config.toml
n_layer = 14
d_model = 96
n_head = 3
n_kv_head = 3
head_dim = 32
d_mlp = 384
vocab_size = 1835
activation = "gelu"
norm = "layernorm"
norm_place = "pre"
norm_eps = 1e-06
positions = "rope"
rope_base = 10000.0
rope_fraction = 0.25
qk_norm = false
attn_scale = 0.177
bias = "all"
tie_embeddings = false
parallel_block = true
init = "normal"
init_std_qkv = 0.0389
init_std_o = 0.0
init_std_up = 0.0389
init_std_down = 0.0
optimizer = "adamw"
lr = 0.00386
beta1 = 0.9
beta2 = 0.99
weight_decay = 0.075
lr_head = 0.0137
grad_clip = 1.0
warmup_steps = 252
schedule = "wsd"
decay_fraction = 0.875
decay_shape = "linear"
final_lr_fraction = 0.0
batch_tokens = 32768
seq_len = 512
doc_mask = true
train_tokens = 156000000
steps = 4761
dataset = "wikipedia_en"
Each number is 128 + 32 x the weight over its row's rms, rounded and kept within 0 to 255. Layers, rows and columns count from 0. Numbers have three digits each. The size before them is the row's rms in percent of the matrix's.

# layer 4 MLP up, 384x96, rms 0.0357, rows 268-383, columns 48-95
020:208089220170113119141161134135154151085133147121167192137120146155127143145153139090127173150148110150183124221162145142162193146155145138087110
014:134101146162080137115164143121077122000103099120108068123061132106116138138141123153098136108125086069153127146123077123108128127110139115097156
239:204154118141093152123105064142132153100130212126097137129060151094106120100111154088077130174119114146161121161163119116119092143105118143147158
014:128152086146120154126155124143101105210164112155084091092105109144200135131119129171167095119127144094109156035106148160128082101088145090113163
016:151119107146130144121182146089008104159099072132145086129128132132139180137151141164147127083123090071127170152096056136144140131066120115153196
018:161156141136153120125127145166199135255152202115086084109092139150166136150167141125152167161142183161149104088114195124111123136101159154079103
030:186090153183120135144125106175206165212134173132129175136067136148089105132175141088112156151148164176179121171132129124107167188146157098096097
176:157077169138106137120139104150171165123125187130112127123060179106171087126135092117104148198123131135151105100160094079094095160141137080106136
018:105166132070120129117110119112145128024139122113144106165184137086147138126075112142133090155108106152154119092161156101151061111130131203129121
020:071149102053119128119106122137113131000130134128131105164146116109133122135082146159117095160100165123136150066135094097124069078147129150123101
019:156175148097136131115137114111146125032115120109161118136167144090217156140097119148147105144121122169157118182166177120130070145139123165121135
014:152120100169153109165108110176172153192162174147102167127067133136080123120125124120104134122152167168128131165118053174093155155159139069136081
015:146140142080123165127101109181160178065110145130157207164102105108174151132127094116104125132139147210174127224180161090113094153148118134138111
013:146135105075106140122096146119062125042111112128161052160141134107092157128044161151110099165100123055166156126119081142132084084177137141158099
023:186071110144134130144095079150165158103140160124107127138075133117064087125134110121106134146141172152174114138119085127092120200151153063103099
018:112086097099118124137113120127094121000150131130169171137150107108129136128097112155120106142110131117099154082131084080134095089100127116113124
013:056159109148144109104122129175223112185148192126128124129112166127125081111124115124150124147126170164137107112132237109091109149133122170119143
018:134124123178136115121168157093058089247103099140135095102132147135091151121126141125115130091133079070127123191091062190138147160110134073153152
016:147169142153155112122091131139226119226174164125089088126118151105083101123131129169163113148135121156145063093117239165146090098154167151059106
029:221075147201113135142132107187164169149128173151144183132055142152083113134153131097121156137149155152189144190146110124108165181161158065111129
016:084138137149122074099120124146149122151142147116071131091094137116080121119109104101145120116117119088135072081109151060101104100073122111061125
017:119159130176148094134140170148174105255153178111165130107122165147153138136115143124157173145148149100133147164137129171145123136096167128114120
014:183125112127092138123085134141107142000125115155151090123126099123082138115040123136091087147105089068126136078120076129115066112135144079152113
015:207133121166152132153167133165128130089149107150195196124114124124184138128142153135145126136130137128103181074151153129167146089094155125142124
014:061148145128122120107100175106090113163118121096162131098174141164124127133133131090148148159104141074122165062106192065166123118078128155125133
015:161063127153108128146116119101060134085113095154170169111146100147104111133114120088092156107134068112092160206160020154128180142157114058202123
027:182051150181106121138147092163144154085116157128130169120057124149116107135160123073108159124138142130163122180137054116093189178133128055100096
017:104114102090129130128081081186175162015146162115102153128087111103175094129125094140131122148127153139126126081167175059097101101139118145091080
015:200071077153115159128148118167044129044115112151166102096064109132109133137101132153144108128134104042128207132130066135104100094134140078116161
019:137102100118115169125143074124128155000117091132104098152091109095104132117132118160121071110101154107140134068088094063116096129123109126148130
018:032107111144154074129136116104144092243129119115124167103117136134110121106158111114125128076133113086077116126085067151104177120065111095116122
195:169068164150125150131136096160160177074097195135138136113059169094134105138145075117120147184140115150152113137175098073092116115154126097099118
016:210154142117117130127104074152171165003115130131109149147127115098148122141095106121125122157143080237159102150202149105111105107194126118128116
018:176085130136116126141113094148173157129137184112084129123074120119083109133170101067125153155152150199188073162151157086119124170168148093079083
014:121127133183137070125118136118117096231126121132124194083108140113081117108103133094154130087140108075090109127114086152137147099100134072095139
016:128133169125118098128162099163199133021132119122151238140130144098160141122117133126133140132137145164175112131179132092124164099133139158086114
021:186074153162123132135133094163199154098135153126114203130068124132117107134187118102124160126156151176151096159138127101117162187128130077073105
136:151064171139106138127125101154157173154125184124102142123071167115147079124124103109101147179129128170128087151154099090113091134158125064070112
017:154096166106121138141112101113158154054103161133054107128124103131121090126168121109094141142141143222149066097153150107103148095186137125071086
014:078127156106105080113116102161173151037148167102111188147148127120188114134131091090122135147129165238152127117164154045093143148133107169099119
014:115105101154177100168149082144209132212152148139163221112132140096154120121109116149118109108120154130118137168161105164141121113143128140136091
015:100115146062112141134123141126081140000123116092182181176164121128139142140153153124129117137110152113119170108135130081142150082125096206097133
019:092105097103118127121118111158127147000122126138135179136139123111153124123102132151128095135112185106130183049143148035109091094113129146107136
018:141070093097114122148131098083026110061105069120171129134145094115079139128112130110082112096110081087111158198119016155132131114136111097181109
018:165117159133123139138186145119050116049105080136185178132153117140181156125156150105120127108121080105116164192151071154144178117112105146175171
020:135179106167155127123081109171238163251158171144046136139104132134120112126147120137155133128150171192143110109137189112099138167142145092116116
015:063096145089109099113178094106145103000132135077089111116114147109164132139129096097135133139110114126190092158134151093109120135096119148071116
017:150094185108111151137141142117083149000105128092173145148130123144136131149162138095120149144124107097145159131147123084137159122125119161101123
019:119110145103099156114123088092071145000085078117103089127127106099099111140106089114107108109110070093146118166125095091095116110113105115128122
015:194106154146109153144115115150166184177144192111094139149097134135100110138169128105139162147161189174197097196150124130131124212197149166099112
306:192122100130132101114133072161175133102141170068139113159084091094152115179112124084100114175137120149120204176130088120069118195171154149121118
020:216114134200138134149118147188131154117141163166155180119084139159148136135129137109133157139153139146147183185165147156128161161149174055134136
017:127067187125088115117136126123132141018110142113067106118090126123098114129143122092111141119116098097159081114135142089111160109151108137073097
016:093121142144143131124138097128114133000115127133104054138137126134137118144137121211143140138132101187121135055136218126092132102141167154157172
018:167140173122126127134114158120175138255148146104113167149122139156152151139176152068134168128163134164128116195133126155149173176139115121112098
016:147113143194140102122154104152193121216120146105135175113086177126148119127136126120143151116154136121170108228141120146098142210109152106096124
020:207158112187130138131145134156136128255145108164114155107096129136118139126141129139179137121148137127154151142123140133140128145107157107138170
017:231079139110130161156166112106076136080110118110204101145150124121133136138122136124098126135116083109175142199159112182157163168169135161168129
249:159161139208127145121126085087142166137115186119158119141140131157141137095091116123081107148131124180124182151131096100092114179135137142103159
020:117128154098130132137145176109106111255140118095178135140163138158143147133162168081129150131122165071116157158095114149173176157116094181147118
021:067133113063118101112121126097088083079121097081147122124158133091128139119090124120120084117096092058111108124109086102156069115095089163120104
018:131111175135100117105158124148168134020106143111074121131073131120164134140171137120121154122146134205188095161166129117066165136153122138074138
019:116128104107112129105095112155158142000119117138146180159114123091121146133087140163119104126120172109132161106125101056106082097116134124110110
016:105143145135116124102141128151190107055136163096115095117111162116185144140121121157161131163130130187200100139157231117108099163129155166101162
154:162070124169137102144179093162093112054104173098162167124088155109189129122137107098103133160116081122136145141153077038074137158120132085132110
017:088124144102124081135161110130141109087168135102112173112145125119222155138105109137168136148125136139123126062146158124156089052104126172077097
036:144088137146123122130084088161202165025126181122089162131094132118075086122129110096093135146137146178153085131136097100094127181171131056104080
021:139132126135148134129106094166197157088141162133135179154151144094144094126116109181142102160130174202152126135163255135109094129194141195120138
015:138142177115120140115111149098138126212124153100142084124177151129095149136113133121143123174120114130187093173120237138160100148176140196117129
018:216099155155101147121103103147162193043109143128102166138088126125120123139135109083122150134144114149175112177163111071122130177155127091097115
016:156181176117117129112072147153217163114143186122084091155127142122127113135115143129145125175120145150159084061150215093124101125175134182093107
036:201067130186115136145130096166177159233128170144116161125058141153064110128152122099107155138150143157191119173127082127106158189146158052103114
014:093138178100156124132128131138170125116144171067091136132108150149188112148172129111132149135134156134158087166134159132126120168108130204063084
017:145111123149121103144208148117034089216125121103197118141100162141115184144157159109169147113122144095172157248118088145148149134108124158126165
270:153064133133112115140156152133138157128095209116106101124056173161171147155130147119090148124120132160126120172167135074104117194142200102084162
018:121136173129132117135163118142129128255135120100149216138132152129120145121163147095166149127137167134174120194140177112184145118117126189087124
020:143100131102109155115132086129040147000092097145080151137110101105085116122114100114111102104111078114147118107142081063119127087139085088099136
014:167077109198098121094101107160100145008165120134182128094096117107113106149065114114145126127135042102100153152149152081065141100128136102149124
017:067149144096145088115135110123149104080146139101066142111157132111182146128108101140169124140114112157129087034136223096126109065098130152062117
026:220095159171113130139129112179197172082133188143137166145068134149121122139150140091126159164145173198184132147166156106098166161176150088113111
033:207065140166118140148128095161191168175132180139109163136062131151109109132163120097111163147149162180171113152134092115103165192142147061102094
151:207111157095128158149175121149087164129115167114119130129053133127181103134158128088128147168114146116134142119149075069140137116153104126114142
014:158068117112124152145135083163075181125106138137179243125129108115171140137129104114126129137126167194158182195184116072113113113170115150126121
017:169128113130156125156078105169203163158174188119100161143102125141125113132161117110148147153157205230142102090148196123121133169152152102097090
019:201137185168137130137135119153189151200152153119116167149125141128113128147159128108174166140157160175178095234152177171144157195165146153092147
021:211151158185143123135103103175181160086154157167086186144112128124106118122126130100128112150141144190168124154150119141120119154159160057128126
018:072131102075107130106103101132188150068124169114062090147115127121141127133119107162106127145142183228161097116130153074057087134172107150104115
018:134123127124154103141137073175183156182153165128099210147098135117143110125149119115161137140139206200172133138153160084112118126128143140077112
018:064154103096127106106121125131153113027136168121080064126141141102149109124091106180142101151109149159129095050133171113084055109147134170102134
026:190087150174110135138115103150191165230127154134111162126067128147107113138164139083109162126158153158163120200132077127105175184143138073104091
014:088103151112137122138125119128162119246151131069135190155115146135123123133191153110128147119138171118139122142096137089147157144114105189081080
021:178166122179145134136112136184160155223165167147149164142100135146150148144167154121179146139155186196155180134147198125132152133128177126116164
016:124126188087118142137136131160136168000104158111128204178124132132134133128161142110114138148121184189177111163170129097130130126161111190074114
051:189083161154106152135114095159201170081133185129098171141078145141113097132140120105109145165139153179175102113143132075111142186149141072087110
016:242122181182119130132121155144140145168137106140200221137126141119063138130127184098141130146129124074146155166128109116175140093127149134111122
015:124104137158118100124163142062076077107102092114132070089132139114088117119140134089100143102129038069095100156109030176114167117095131069131116
230:189087173121141143159144123163158143147123192156074175138065120117151148145164104128106158153138147124094093122160039079133118144138139096131166
022:108172123165158125124114156136206120255143152125124110104142156141166136125134143148146148135154148123116130156120177160132118171103155134142121
013:195133177205142112122193133134110116138134103143089168105108149137165151138139152143198151123141110120151110093133233109141171076124130126111146
026:196104147160130138143106108168211170149145185141094179138071138146120115133166122113128152154153179197160123125139156093101155176144155076089107
035:200091159157124138139119101165200170087132189135090174141084142149110097127153122101112157159148170185170093134145126113106160195162138071086103
019:155131110138136141123112096140170155000133160161085082132127120117164110129099098189123093154124146192140100056137203112107084122167152104123122
136:157066115162149105146146097170138142111101160101144160122059150105148106137122115084097132173105118165172140128155090062050138197144130081144125
020:097103133039105128127097117133134139000138136116135185174144113091129147135103124153120107143109155161137149087147114075133080078151111175100104
419:093083121206106152170098101176127151086131126134118120161142133119194173124130173149075155179131159106155145113145155118104156074164117075178100
020:192105180166132124138139107164208156134142159114155220135086150138142115141171121095138170141160147175167123194154156108135167188134144117092114
017:163117106136133148141132100134079116000129100132199130140107127112150132142129119187131115116122081154125191142158156123122121085112185123132167
014:213189156140104138129095180188149145100167133135163179181103141137117169131119200166159108141152173093162190116122137147149083110134156151101151
272:116161117183143129181109069174109133180171164070144062100108190104136075151133136140087141158117167126086075160145125098117162158144173133150150
018:089170096113167133118122126142203125088153168134082091140150143117215138127135118215145101148132167213118115048123233128103075114132155136125112
365:152115130154157143161110103132135137105175124120099099125155157170140154077169098132129125166099159169092118178127089127150158147143160119087108
017:111062138115072141135148114111067112000097112118137099115078113112109100119143119107076123101120087055132130156132038112097154119151107113137121
020:197079102178118146133132082146105136080118098162121100108055113109055111119112124133108106112127112072159142132114039116110118131142136053130135
016:138109126119111109113093127148083113031135113130133162116104117097092110109113133115146098144111118039112149094124067110126076067109128107071134
018:185081180124093133136066122126169156152127143101141173144115129134093110132116143060084155134144103119125105188137101138140171175165108101119069
015:201157153196144118140131129190173142151146141168129226118089140118126132129136153112146130122158117174134126207175150180134159096170169104083111
# layer 4 MLP down (transposed), 384x96, rms 0.0221, rows 268-383, columns 48-95
016:180106089094178146106087090176119096131082074091119051139100126117147147102138140127148110123105097134111176126141089127147140124127131082157183
014:159092180078141167111100080120100128148123090141157142171163173104099161103147154096087124109099101154122166155124133101101133121115206139157088
326:095135127099112153109130137118126114141126080101121155135177085142143168096148115148131133089146097166136122080077164158138151068114120184170095
015:101162178123110124104143207092152130168147166135124140184141121124106098102143074113051142118144171121130104159136136118088169156153105131129054
016:129107213105161146114131112154179136145171152111133186162161178119131124133109126152104118150142093119129132120131128112119074086133197185126125
022:175102103123121099074164163129115151157116047145068090201117105119086117126095084120115123115098126093136125173203106138150170118134076117118162
018:161076088138128134136087170143109085102132100130083094163127136113164172114120153140121119094084075135146148151163093089140150123157097076154114
146:156158113129163130164120104131106109093133107121156134159176077143116150156140158143116090102161139110121177157116130140188128138185161143130128
021:100130129122106096148175072095117167131112122142116144078127086150079104162115162125201131104132191145087120118096164169128183119139095165117169
020:115145131103094098169175113100146143141141134173107167051138101133075076128137166099149129095116167142087107122108193147126184111125081175112155
018:116128139105105099089172086126105175147082099129137121115124071137047086157095129135156107109144138106075117130077097158134178127109150171109158
015:101111094129086188141103136081097074115166145156153113141141128130180139121161193102101150152073107142128149106184147102103127177138087102154077
017:066106110146091106167136093109130103113104111182146114051172118099086105178105205113166113099094115130070121068104123147129125137142159110103113
015:131127156088104078132159118099144137169174149167146165059147110117092053124137202124168156116117094152093109102134206151116187113121075151079146
017:093105146127116114143117169115113107115192137153074152159146122086137159131137192124101119137077057140137137140190155082119187134166069148137105
015:071173122102120149133152152095151102124148181141124136088133163115091107106113113112123162108116189143062138084130211137143123139123077130142125
015:126128124179089096145183155091083152142117060122101101118088103157143122163116052096133148160130175092150076111149075106141123119121108114097131
017:149100198123133154086076121163120098165170138095154145205153191134166157149141129142114106183144058119164134156173105102109124098112150143101108
018:114101101137114121122166159100075192152115084129072115187115055143105137143139101110108147148094145119149114174168118103114210135119051148131110
021:135105115120139143150111184123124077128155104116119082149142187108187146108129138118071127154101068136135133134157087086125133127137131090156080
018:143085131161145136117185155125133180179121056120079075188119121124115130157116040105100134151141143108135106154194087131137153121145080128106149
020:162134116131118157072165190106106112196107074124081077208079116162126123120117066123112129148135125103124115133179084129138183105109095103102133
015:128152133089117119122144159103126113128159186124176130111163164101092089106160164127163200110114148175102128134137197136085189178140073117148086
015:094163090118117141112099196086151059133155187115154117105119165156158113070136097113095176109131214132097117091113167120088122166160098082173099
018:150118106145148083087184118172154149137113092085075108169085121134118129115077036147164146114168187103134082133110095149196115077110091125085169
020:106176095116151149120081119140139041096125197086163115100105158118193138079135166149112090173162079151126143084095126140105061125113166110122117
020:157110113121145146107061182141143068128126111124120082147134185101180139095128137138087109137116049127126153129147092092135104128148161079158125
015:079158090160126112155195189071133162142111107189114099065118053136087108147124107104136155099129197154114113111106158158128173173157130120139122
016:085165172091116143123135185090131106172189170129152121128159187104128092083129134128064179122122125160138113122149158090084154159148150139159065
021:108133180129111091176115137106143160120177164160137185063194128108130102123129167109102149112095164125108130125108173105092115149167117170154116
021:139092165156150173119100179151117104126138112106088106157110161124179139137106074118095107171139089087143123096169081089120065128108136094140132
225:111150117117112106140122129110126079126166087117133127168177098161142125146126193123101116103128155116110184123077111146212139143153176146132137
015:086138092100126118167137104097166143106081156150140127066134087127072114123149183135139102155115116137102129131081117174107180184127135147133116
017:121086097142121147130116075110106152159099030137128106192115098122093157158084150141127088101095108097159156165139084153158190112173103112089130
017:132111121151139190111095188117108112150139125069105064179115143152166146123145051121066119158154093104133107134155090101112144137115090085130094
015:174120110146175169162121175111133100189113179137130080069146109160132106124143117115133110122168117157068144129117128175117140172146125093188177
017:138096112149139151152068138149123132119116078123065079170150161095141166123126123126097085115100092118143168153157075081122131135147144093147123
087:130152123097169128149131113145113103066143082135135132156162080139123153153166138155088108112160163095162189146125102098159157151135188131147143
017:138146033104119122130065075156086109066091090143192104090109113142116149120115178102141110090099146112167160151093133125163116146141128105162148
014:135150107141143127170172120143158110110077106142105104091086090159104142156128085108168093094155195099085102117109112176199139117155158086129196
018:082180062158098154137125206072099079130133145135117065101119094190187108147144123099096141179141160136099148083146131127103126152109088100130144
016:145134137106168096176172081158161131098135142165110150068138147109123132127092149132147139072156161151109138110087197164185096116147169151176206
019:103178115129128116171181175105152115128148142131145125031108137152119079097112084094116165061170209137084091094074159147143139133148115120154142
018:081160131092110152133069085129147056092156214125176153079152147115161135115130214144138118149116093165113138078103173123116064127113145136122109
018:120142134118146153117063091157141064102132198106184134089148185119165155110113142146132110139150124131123147086080137126112037139133181111135119
015:122084124162146127152181172101121193127114107161063126145106066119120131137139114128085117138109096129159095162148095137111167150153092153142099
015:168126144135139127118174074126144174195066063129114122168122091155097113159096088116130091143149151106111130144135049146186135104125155140092186
016:154111094079174094126118073182148137092102120118087115110119124094114156112084143150153106096119143149139140141092123136184113091135163155147192
020:109129154097163062137128116166174143091138180109112162098160111092106143136124187151123090164121084153119128144112133158151104120146164166110171
015:133092106134144131154120076125091174134108053146102115170135071096115172154090163144128074087120052131159173166128105130156185093159128132104137
375:063105182123105172129109187111103103134130115194148173124136188129123127087149112171117151104102135120134067083102125119114119046086167102117111
016:127135100128134177114147192097135053153165157112139094165111190127172134098149138137069165162113111151145125122136111145108158162139111086149058
013:171111081124149137123081067143097178111070034109134064128108097114134172125141108095133105117101130142144149187100090116161133106122146088129142
015:128147067114137114148143111116135093086145174117135171082100094108115106089135115139131132187093137155165095157102106093129044116080130160155126
016:176071152125153157123094054177118149116071042136072087190110116109141166132110151148139079105128060104155155132150084138143158115147134119093158
016:162107147154134151102116175131104133173109076095088084173119095150152139160134075136106102164149080098145115136166045109121164125127155104121130
015:101120160160138165122142196104173154183157169080130120196151117147132130112163083140071143146144138140127097154166114132079168155175107117119052
017:097155129090122101108074077130129083105120159134152112081161131106127143133119199135165106154104111157118156103111144132132092115105171148137136
263:073166134145125146106140105131112117102098063086119112160152095148172138068135070136152158077119099128164126096132135144113169091102130143145128
016:175086162132122104093111076174111112126106070132073109179100156113171153131076116151154111070172110098130136112126119125177092059134127117084196
016:108128181139105108121173070102118200169096083129114142147148101138088115193104101123159117094179162111080121118099144145139168097119146178085176
017:178080132099148153124098077140102154150066061154123081122123114114082132126105129113117075118122070101139120152109033116137123130116192102134134
016:127130121108101118175171174084124122153157156163116156045149133130089063109146140107115159080119142160055086105126182143092192151148097125157120
017:155125143107115132106167081114096213193071047152119116157115103135055101155093096116145112139152147086124111149121050124144161110115150140098130
135:129147139086121174089064130111160166160183145140108072153174141122113102139131148120092100113132146148123102109103181183155087095181105131116138
018:127159098099137147099159164102140125169074102143108084146089048165092070124123066113113118111149195111093121138144122155153185141137085098120155
020:120103080137114139162100123122065106083122108170133104111138119097164169148150183135155117124094063149144153163149128094131192141136085123136109
018:059148072131082094184170180076085158104123161134086127054122058129102123154104115109138124151134164144123090145094141116141156146114106143130117
017:159116126116122092102163072160093201148092069114106120186128090118085131173095116141182117131137125126137126181130097154178183097095100160082156
014:131086098123163116161118073135137165112081079106114100094146099094095152121121160139146104104113067150134144166104080160138189133156180112123107
018:156106089130143095135195124122110207138091085146072108122112048118075122137129117137157131108116120139136120188117130160142220128121068158102145
022:145099120120138141143091168128118084119150091118128102170151172115180133114128155129091113151093051127145149143178088077113137123145116081163083
018:171096104120129115116137093142101169127086042136071109194130071131108156168094116130141089110138135111154159154150074118156170109121141153130188
018:160102181121139197121167080126167167197157069116115146183140151145145120154097134150100117156133095104127145104136128127150088080120167159101160
285:133189168083093058141087106121131081104140083130155103154131142190132126156145157176144174106150135122083156179132114192180106079133138131128078
017:150080089172153115150133095124128139151111062098088101164124090146155151165094082129121096105164150121116134121114101128164104087135126118120181
019:067118122131144096180109075110163117096141175124179148047184131093130129125138157116087117141122122169106123118071155137108073130142183173153111
017:112178114087149140110129169082140092135104143103092053100084115106147082062124106134070154145118087152105115109179119140057116147101082100110061
018:150119099127156137115169148118150162161091132130085108150106062155089089137122055134109111133151178123122092160128106165174144138116083132117143
016:144115064129113159145115154125128089135106059138118050096105162116159104088112165114131135124091112107145133123138102109137150144151104082132133
019:139103093131137133132072168140139072102139091136119107148147159109168137107132180143114107118073063128151166154174120099126143126167113078161109
127:135122105147154105088082104145186111113138135150120132153207156126114109111125124157079104087134104118147122164085178173143080147136194124132112
016:061170072112109137149135147117160059097122139127159093068141118147134100141091151136128134091141170129066118071079169164164092136142156087142123
017:107111096146129136141150149114129146132146086175088103156111098124117131144102136137136122104104147099168144130163128124149172152170076125131134
017:147080119152155121136116113136133168144100083131070100179130095102126182143139128142093071148132050137164165173164067120156166117120117131098126
017:098111105162131143159139145109146125131152175113139153130142132111135172132188143109108146187096144140121126133158157105100198206174075155135109
017:138125132107096104166161064127091162128084065202136145088127096121064078147100160089162086095115116106127116137130099149162138120119172131101148
018:112110097168133124161180174104145130138135102126078105117114067138128116159119101110105115122119161124113117115156123124156131129164099129129178
018:107148131116100106136197133097103193151104086145116137106103061133045085152117086100123125121136162107129095162110121135135180112110106144102124
018:169091110126139145116071147158119094100108077130109077171129153118175156100143179141100103118103029137148169144164095109116143137157152080162129
017:156079116127145120166119096149094149113102062133034117165121087117148153144079124137119086083126113101131142126148106098154110084117120132124200
016:138086169147158162159190177115152143154160111132087124174112160109129143129099087138069145131135141104157114130182116141133133122172118135129110
016:131097054136127126176127046142119128094112088163126138055145112117116149164107163124170111082126140143119141113059140133170112113126174121155175
024:144125062124147108164108116150118104099104106148114105121147099113137133121150163147132112098081121135128153185143118091119165118144107113164114
013:142114102119144129122130163134137116139138179065101088119130124128159166083162111121109158083110099184077123128135172114107199151141044087134092
016:170097163105144153054049106167108073149110125089169125177121180137171172105121139143107102155123074119165151150140091106097092117114145112138125
238:102149112071141129132098151117172103166141081068180129170208060092105142146153142139139081097150116126114163130076139181132160129106153120168105
018:169116136149131109066163183130079138161103063109085097205083088140123128131098056134124108140142103093146099142170067140118180109108082127098127
014:145134069134154167097080152129165156172094133088123094135105066152150094066154056132070106143141143113147115182122078111102131153128118111120109
017:128095080143128137143119159142120103102138092138097097138113117110137140105140146107101142103060117117146129149165117097133162148169075089149097
019:140092053143137111143077136155101078087119100145113095112128125086159148113141162139119101109088057135167174167141113090128159128143102103163113
018:082167107108100089142138162118125156103133139150167158069137098130054069129159142086136146129091168103114117150126152115109195159125101142130100
123:123134174094085192121093110113122145143201157149147092176180161128143164142130119159115128106160126112105097087109112131158090097180120146105124
019:100147136110113120183179110120147147117129112188075126072144111124085103155122165108163138090114189152071135105108205156147163123131086147143167
361:165100112106123105171109111141154116138136116140161103130174108115124070138088128111178097063180094141094125156120175158107197121098106093131133
016:157103121138156171147096134174115113123102081124072081177124131121164177139126130141123097132126112132149166149177060116146148141161173105154169
017:088162115078128172139131136100132093107156204113175160084138121136121117109137160116099156160093200140096101073105144094109067150116172124184067
014:133076179085139145174179118090109153155167121161092156136156131068076116107138123099096145062124103163123093131158178110092237164165094151145085
283:087117132144156117129118133149143132163144125173097136144148126111149124113073092116123139128119166107141103103108085182108118082122120171133088
017:105143153110085108146170167100094180132120102182112169112133076138060070174121112087126124123088170090125093150157131127120178145118100145104120
382:162113088143141131132129170110109154116144089175185144103117125115124119113135142096136166101087134149112092097099204157124141085115142097175116
018:116158113117102141102064099117106095130120107121203106100145151120175156115128162095101112149135148140129145104105134090108062117139192109126114
018:096130147120113122125085167091128114144189189113155138129174162112151116088162168115066152145082099146109127116144153075049132164149123132167076
013:086131155151135124143184186111134141173168185095093129146124118105103151134134080118094169117167145153110081132132181095124221145165060123108095
018:141105085122123149113069083131093079078075109136108076119111125095184162104146169152143112106126058158129153123115120126118145124106133099138116
014:131108105144107179127096183081099100159153164114132077151135127141156158120171134099058148160094095178132157164134134139064183202140080103176054